Each number is 128 + 24 x the weight over its row's rms, rounded and kept within 0 to 255. Layers, rows and columns count from 0. Numbers have three digits each. The size before them is the row's rms in percent of the matrix's.

# down: layer 3 MLP down (transposed), 3072x768, rms 0.0978, rows 683-699, columns 192-383
# up: layer 3 MLP up, 3072x768, rms 0.0966, rows 684-699, columns 192-383
down683 107:115142157140092144115133157183160145097121109111125128116116133113134114139133135125135073108127103120149105102153126116140150132162134132127109121117108099135167105094104123180119081097133167149076119130146148180109136137095145122117145137128091102135086090138140106132135139107113119129167150131132104154136117134172135122104130126129140151128117098124176084136142132203124171126105167130156148142103148143092127138124114134134126165132111111154126120145142066135130116099153138115137117126124112067102108163074136104138123134182148161145145114095137144143105126128154172129
up684 100:133170132130125051105092129108158137096103120080129143121118152081158146172090130094065178109146076127109110149112134135113128108140144159132130100127095129092131146152160070134124137143127159113178131094091100103102152144163125146096135107108135117148102125110129138127130078131117182116100124116117130090146158105144112106138169126143120129102152097179133128125158096097131153105147114111123151132111120141136106170132128162083178123123162130137101141136128105113126086155104131117119156121140109099121135135157140126147128112125146115143145109130148139099124162137087110111
down684 101:132186103117109083141152147135119165098105102162115108142137115132134128171148126113144128174165150104153119110160149082135116138101121123145114127108114104130155104123100142125151135088123123058119174120067149093133166110153130135110142086109143127115149167123135109136114132124126140138130107124155145150154136133127151080149106115175153165069143124164125121186124142141086135111120143123141141107124132130092100193105094166108122155111141144092147151155171160139088183157109122126158101129149105128131106133135133134136165145080117106110155143142100120110091134120099155133
up685 100:160133163138147123141109115147127082161140101128108120136129083127146156118165126137074147142145112115121151132094114135143154125139127180110134133105133108131162126169130132134131144130178113087092135131115104153170132117182169143118094131135087115094173162087109118130164139133119142108136103105135128140119154082094162123123147108148083149093148158127163117137130137114112141089099092139148122106122125146116124161111178128132123130116103104114163113102106141114159107170139071105140140110123128108119165116140115078144131109152115119114117118139132133123156122116129100123
down685 103:134108130123142139117156130175114180102134133148093133170124129130151127144132160116125150104101131144112109139098120120077131128076124102110130152180122153154135156142130150111120107096148092161115079100130093118198156116167153118115139173132123062108143145168156144101098149087107122126135151106173107132133092142107142149109184117101122143129112132135123142152137149109115105100146088123112114109142131114129118135157162124142073171141109108141137093083152104131147095146099135126114137117141114112135119126151133158164133165134109107130134145129135079122129149141137115123
up686 092:133130160135110116147146193109125155125129094144121116158123122131153098138118157127135165157175121151140071145097097180079141095123117109097126132133113116115149144125163139147140181175157109138148116144135138093126121115088140112108122111115133125163111111121130173122133122121142133130161187129141092084160138138086115139131076143122124184114128166112139101143130089143172130156154154133155166150123147149136141097100129145134085161137107131151113141103102127171171158148122128129151110133118139120105118129093105106139105137136135108124161148121205116117150109148109104138
down686 096:117186132139110152166118125116129146088129125117182111118124165161093106154111131119161143155126134116143129089087144117134138150101144179117133192172121120139168156159108129157144146108160123155124115120109140102150176105149060136100118110142154091127156130111098100115113159137185117113148112147138136066127130127144089100161171096067122124125145124140129132146141122105121134143139100143093117142105107084134103129107103101136126127078129135159128165142115164098132149102132111135097139117139129139138115118122110090104109160148135127096121119110123137160125102102140131089
up687 101:163131154160111123114139144079139097136130148123066117125172116135122113131141095157110135115113116133083147094103125158129128120112154123134102079164146082113076149108100153114133145122120151091126111144109120101135148128139115122136152165155131104166086129175140118158135122117168157123129117137098111115100131106128130173120160147122142135147127139119127144101139160149127140148152119122104147137098114125165158106128185123107175105097142100141116135138124109131122129161146134079141104138139127115108137117122125110158159154187151143155138067101168104162119108129120133140
down687 104:146150142105101136113175132108130124139129131141141147132103116146134143125143130087158097149098167183122107083077136133133130134177118123167144208135124093116147117169140084127145083087138155101155180142165159116141149149146086083123127148134106097140124128158081123109140124179138086112106102137099147134120139161106121131120159088148162102141148154096109148138115108105106167151147128109142132107111117112071137151101129102129150156112148174110124096125126112145147153143123109141093162080139124149115132102144123113131129095087092110147108113064134124079143128123159160153
up688 098:131154152087149139091098144157173131114113105131095144135120117070129106108134164189124154100130102124140147103129171117156110116111147166085141131130115106142121134156142137109087131126112114118148128151119104116125117150119132133153113119198126116132149168138172161134152155147124142129118128155162116139133115138107133143082099181157089145159169100076098120090164128138116138191157141116076138140170159139110098103119109149122108135121133117136125143082108111147122159144124136082110109147143082123111122164135146123109151088183199145100149084120102104106129122112119139138
down688 096:138145152145100161143116145118107104146103109122147143112170146103122150128191149135084149108091106130135144125113131118141118143102118177155141116181117171105146130132106119200162134173098115168149119104130108122104146146145082106118164131173165112122148122207142130124094095119131104159140109160118087111103167146085144106124123075137093133164123100129131145129109159109144143137104145107137136083151145074117135108145116146170107135143114121127111132105153120111131130139138127148100153129127124140128143119114125106181114132150151163110150157150105150113110138144166117122
up689 095:157081082153096156133166116099081136153117140136118119086096161097118138117134179145097069087136122135119134159133134127092113145132101153124128163166159088118105142132158098130184123161151104131148146130121156096140140111125160127085137138131132131143057102104141132105129145110145171119117105133102114148105095127159142100141139151174116110144124168140133155145120100150097085115138131115152146163139176119170106125140114145150121144138123139126116135108115132109130131143118129132165134138112136158117104126082115129163121110127133117107163123127111163154112127219122122138
down689 093:170113141149118142142160150180103153160122131146113120103173109118112151134107137123137147137126109137152124142130131189135142072119114103109137101123127128117085109123146112099171089127119116140168160118139111118158164121171104126120130108163091132097138154161113146138157161120102179100162119127145148152150109093112096124123134166186110152097144170101088136171111139126147127139113124174111171125131134165179121102124154066123140154134145133120113092140101137129149117130116154135146153103169095139126110144133134148164121091110138080131111112125130119158115159148120174121
up690 094:154171118137126152106159162116106117162129134138170139122154116146142157087173110123101143100133103156141120149106110126173141112121161126134147143108151103153118129118185117112147158122165122134148125130125107121147114162156129049087131059158130130080132166061144085107136132112130128135134080104138101145151133099141130107127110137109120148121088160129135166156138137140079157089134118113153145081132098133121091119159140082162146161132100088103140079136123126122170148174115138154122098107112150128181149129154123137151118096113123104093113098158104094172122111089194094110
down690 095:141127118141141146134093116106112117140161118089100149154117136118113137156109109139166133137133112167148162149132107140117113160133120147180134094136089177127121140116138104137118102158139160120125120112136122140125132134147129163129108112163116140127153135121123116144153128110100137123149146175150123123097124155070102146153152114127159163119137135121106096118165111127113149134130124112145133113089134132128116089111135124159087158065156132092149107092140108131110139129083117142140093146159161128120121142109109131131149130131107105100144112165174101146146150128131164153
up691 099:125114081116122132133122186120091126122134112122146122114108146129091125113122135127158121142162129172137124113138139123089161082200113141138125117124123119143162153118118117158164132142145123133126135149116151145109099165156127141156112130169168155128115154178110146133150089128143129108132114108170176089119139133129102127140150129151149180102157136153149137119146163141093138121164125138132119171142134130123136104078154143100125129128153083125123128138143128126129160136135120102162138107152125128136195121140156129156169093160083151094135098102104146165097150068152117125
down691 099:126118123172112127122136134118163101101126105120117160142085141116182090142158128125117177120115106091112162099139133123147170132101137147122141138105147117121138135112079126112155188109130145129118163138169129096111110126130129108158114088139132117140143132125109121105099076099130123084114137095111147142100114147168171119152135094095102138130143130111121133106101138120135135135121111149178097135106148098145092120137113136082182160099119138102138151152134089100139117124107151113098116137121098156136073101160119088114136151112122095147108067086187157115164124116150109119
up692 093:103154141091119137115141157136101106139144113127128110093136119085150125137125135057102124117153117118141132151155146103146156161130111136079149083169120160163126114138123118171133130123127073137106109120132113111155117143125111110148117150117116164140153123129100111121122131158128131126141163076082116135110115117163109114161143147138104106142109118104093148131166151131155119117123147165125131133127149146074083127101142161151082158151136162094131162117138097140099169147084114160132171170137149115118077192151132143100124143173169115159123146115139105101129117126131161112
down692 091:136097103152117146137126116152111132120136100137107164152152089134174144133132084148179110147098182118118137119076132094118144141083137131162135095133128148119128179166141123103127090127126099124120102133120132121143145156111141094103128115106115131154115136130141153119158100128131128112112101124130132121178079108112102116096107117079144162139122148144133105139119108160123142074139117110137075091080116168188127120149135102142110129093100137083118103131154099107145112108139122150124096133140128124112124118124107165131106129132147140122098118084104137177146114104160129097
up693 095:122108140183124129102111121091131119113091138133127157120113119145078132132049127147113154149135144114141112143101149108125114152063142137152153134108096163120146152109153120190167145106112101092114111147117132142189112106128124136112160120135111109113137202128088110140107106111112121122138152107173159165131106166135124110151126102101154113171103159132112124133118117130154089092172115118107153144080152114154117136133139155182143107103108134127142115124111148122132091139110162167095081082116106146136139140120104141134091115108119121111128101136162144103088148132103138147
down693 102:115185120170163106092154106122091093121148141110131151194124121165122138042124106150119139138118183114139156126139153150147103096122147127184114156110117119147099113135102095119147135135123111122089125062129121111140116145095129096127103132148121120170131088147101125163122123103176129099130100131185153132157141105119105148126105174123143092139144120141130099128111162102122154152180119117119159161137122142115112124120149138079098143110131118160155128163174159122117085107148162131118171127059097139091110144104139133110157106098148135126126141122082150095161170158108119142
up694 087:121127141125134133125115134121126107106128132138122127126109136125138147159157126167105133154080101157141114096077148120121147104097102142116132131171131147119110110099155129131129110121132096143147106142133140125155159143126128091195153120148138160100108127116150106130161109119158142096143148101166136112173125130123164164132149122110128124170151148139132144137166121141112135143140137130156141099122128132166130154123141131096123152115127131132157135155184150117173135124136115124138117124153124121149102098116092138118185165164130130149106070197107134134154121158128119149
down694 089:141109103138141173117100131130140118139078158138153151112164133106127126164100133155127127116144119102173141147112149107085135146114133152079120112144135096123107150162120118095156132176101139107135164107149091123126160195126144129150111130112135139109139115131107138138115109142119142146131128126172155150137156166143180094103101137123133149127097131129089131093110123145131122134126160099136133153089100148116091132121140182065131101110106068102113123142093121143157109140147146123108094103124087125130132134144111123149188098135150113130136135125135088131127158115125130112
up695 101:156125156128115111130094126130110151164171091124105151115104126140175142126082131128136124126125172136142100143145111155131134108191120113117129149107121152111101145132139132180150127160138159109135131111134117124110131165162087134194128133163120143150085161136130090094141129109148130143127109138183127179104105121114112136119110106124127112147136110157107105127127162143111136117085112083168151129163143126120168122102103128147154128170181103123130132125136096121162124153179103143135164079195131137134081095156089088160148117134138131166125151121150136088145105141132158107
down695 096:128105098098156105151091112141107142130179151149134160126131111112117134116110111133124145145141112094103093154134112154096098147123171099130097146105086154147097162150168120087172099117098121102189110139140143103142127163153145134130097054121089132128119112137150169112159142198138121135139137128120116120131135093130134189092151166146107080141167159068064132108141108140125106117110126127125122117135155153098134114143137085151137121105150131102108096136142142119117104139166144141119153087137156125140098101126141115163142116130117122092112131133121146132116106098107141134
up696 104:139123142116137150155183185137191113098129123112098106141192111133119097140105089140126147177087105105141124126125103090114134141157094094129132163101088106147117113121081100143156180116122132146105117179133153086157072128110160138144143106082134120095132096122139135141111124156128123130153155126167141086123111136115110162088114150160090116127117137127125130159134116104144074140086117133146135167152111151169120151143121089141084109120128137128145140178121145129158115107108119102111098148115148163181134124166111119180132151122135131143123176119134096139087116120166151147
down696 109:159128103105135127115094110088130088121109092146148140089128129141156136199147155156113167145117126151131116116112151178138145142102116175129125109078120078145119137125066091147110152151150115099093137134130130127110151129130075136122126153151088083122098120101125120100126106143162174154110105126133131101140118080094096114139133099154120147140138142136132141101124055155136095126147177138127114151128091110137132143145077150147085154152155115147137111131104129141132136139124153091163092124106129112114166097136085128100098086122111138117214172141104124140137108130129116117
up697 096:163107116147116122103147134106127095155128124157096094150175113151113121086098103129085069137100081153133123088107178113106145140160094116118082154119073137125145110118146168114125139146132123130095126155161113164155124180112153126101147141118174103091126124130101117060127128097123136156152153108176132136136134099136123126158084125145133089170157144125123127135112143109115122159135136126113123143144127156095153159103157200157064111094123126114146123124084129129143145147127165095127133090143151104094124085145135116130128128094134153129119109120094127154126099140145117122
down697 094:128136113072109128127121142094126126121092128153150148128140123148110146131201095148123183109216157113173159146065102150120103123101162107128116087149144123158129146108110114142178111157109130158118163131119138124146122134132149140114136179168119120139122122137135111158126126106142120136144104094129120105088161155131108141120148147114112127129155089078170114135112091098097121145143099136121109125164103158108127102108078154110167108144107127130116127152131146096070115126160113133141133135107075145149144136137106110124102106166097140124133079096135149115125109119136143147
up698 103:137111107133139124100090155156127132124171112102117104173132071149100161124153111116114142116113079141154111101112087097100123069159134142112180123137108112126107082153108134113167162166121180137107114113135119108153099118125132116128138147149125120127180120115124117147130147154163121160122139093134140129091148114064121096093182127144107155110145142127061154112156130143116122156128148143130084151100160102130127124181140091140090141125141101118162093122133109159109130099135124117130153143119139106144126125128106123135154113168126159129143105119107088087135132175179154093
down698 099:099117104141080119147146110131119112126161113145149112100157174171142113112156114157149130107145115137154093116131124153140148159158135141113104149144172128124177150117119103086159077123110094124139128102147118095083108166171145169097130168157124139099153120159147126110144122120107127092140165137132158120126131143139138183133163099101153076132137116181136134147146126127186082133102106128078137150095109156126131152138154117112138159134108150123132119151145080155141052167133115127108118155072116123156162126133085153100132168136140157119093110149129109166108165081134173098
up699 115:128147165091074121116133083136103121128118118131147170117170124143111133136122128071160156123135145130153078196135148152105129105186132106121113139127141116111132119103143069077170114121181152163179107106118141136157084118093126088104125144113127107165156169167163093142140127091133120121094127098138153162094148159169075156083152144114127110102170128093126143128152146120113129164135153131129141155125144127160141137178106131074153135136118076104126151127169136121107103137103090131134088115152157143138112169093108180100129152121106130132103111122102164124124134089158125130
down699 117:112136127108093135136133117162148133143123102150126078124089150184063146143075119140160103141090113163151114127099136134112073133167153189114140131130115090071141089129084168100144160125175153163093193141108131117106099162158146127114112181136111134162109149121131144132137122159140102087137114144140121145146106144136159123101149072122115130131142094185091130125110155138152107143088160102106145139140122094201116118153144163089140116124135094164166137129158119106123102090153106133149148119114126120103137147112120140148139164102121136126159152158128101115115131122143119145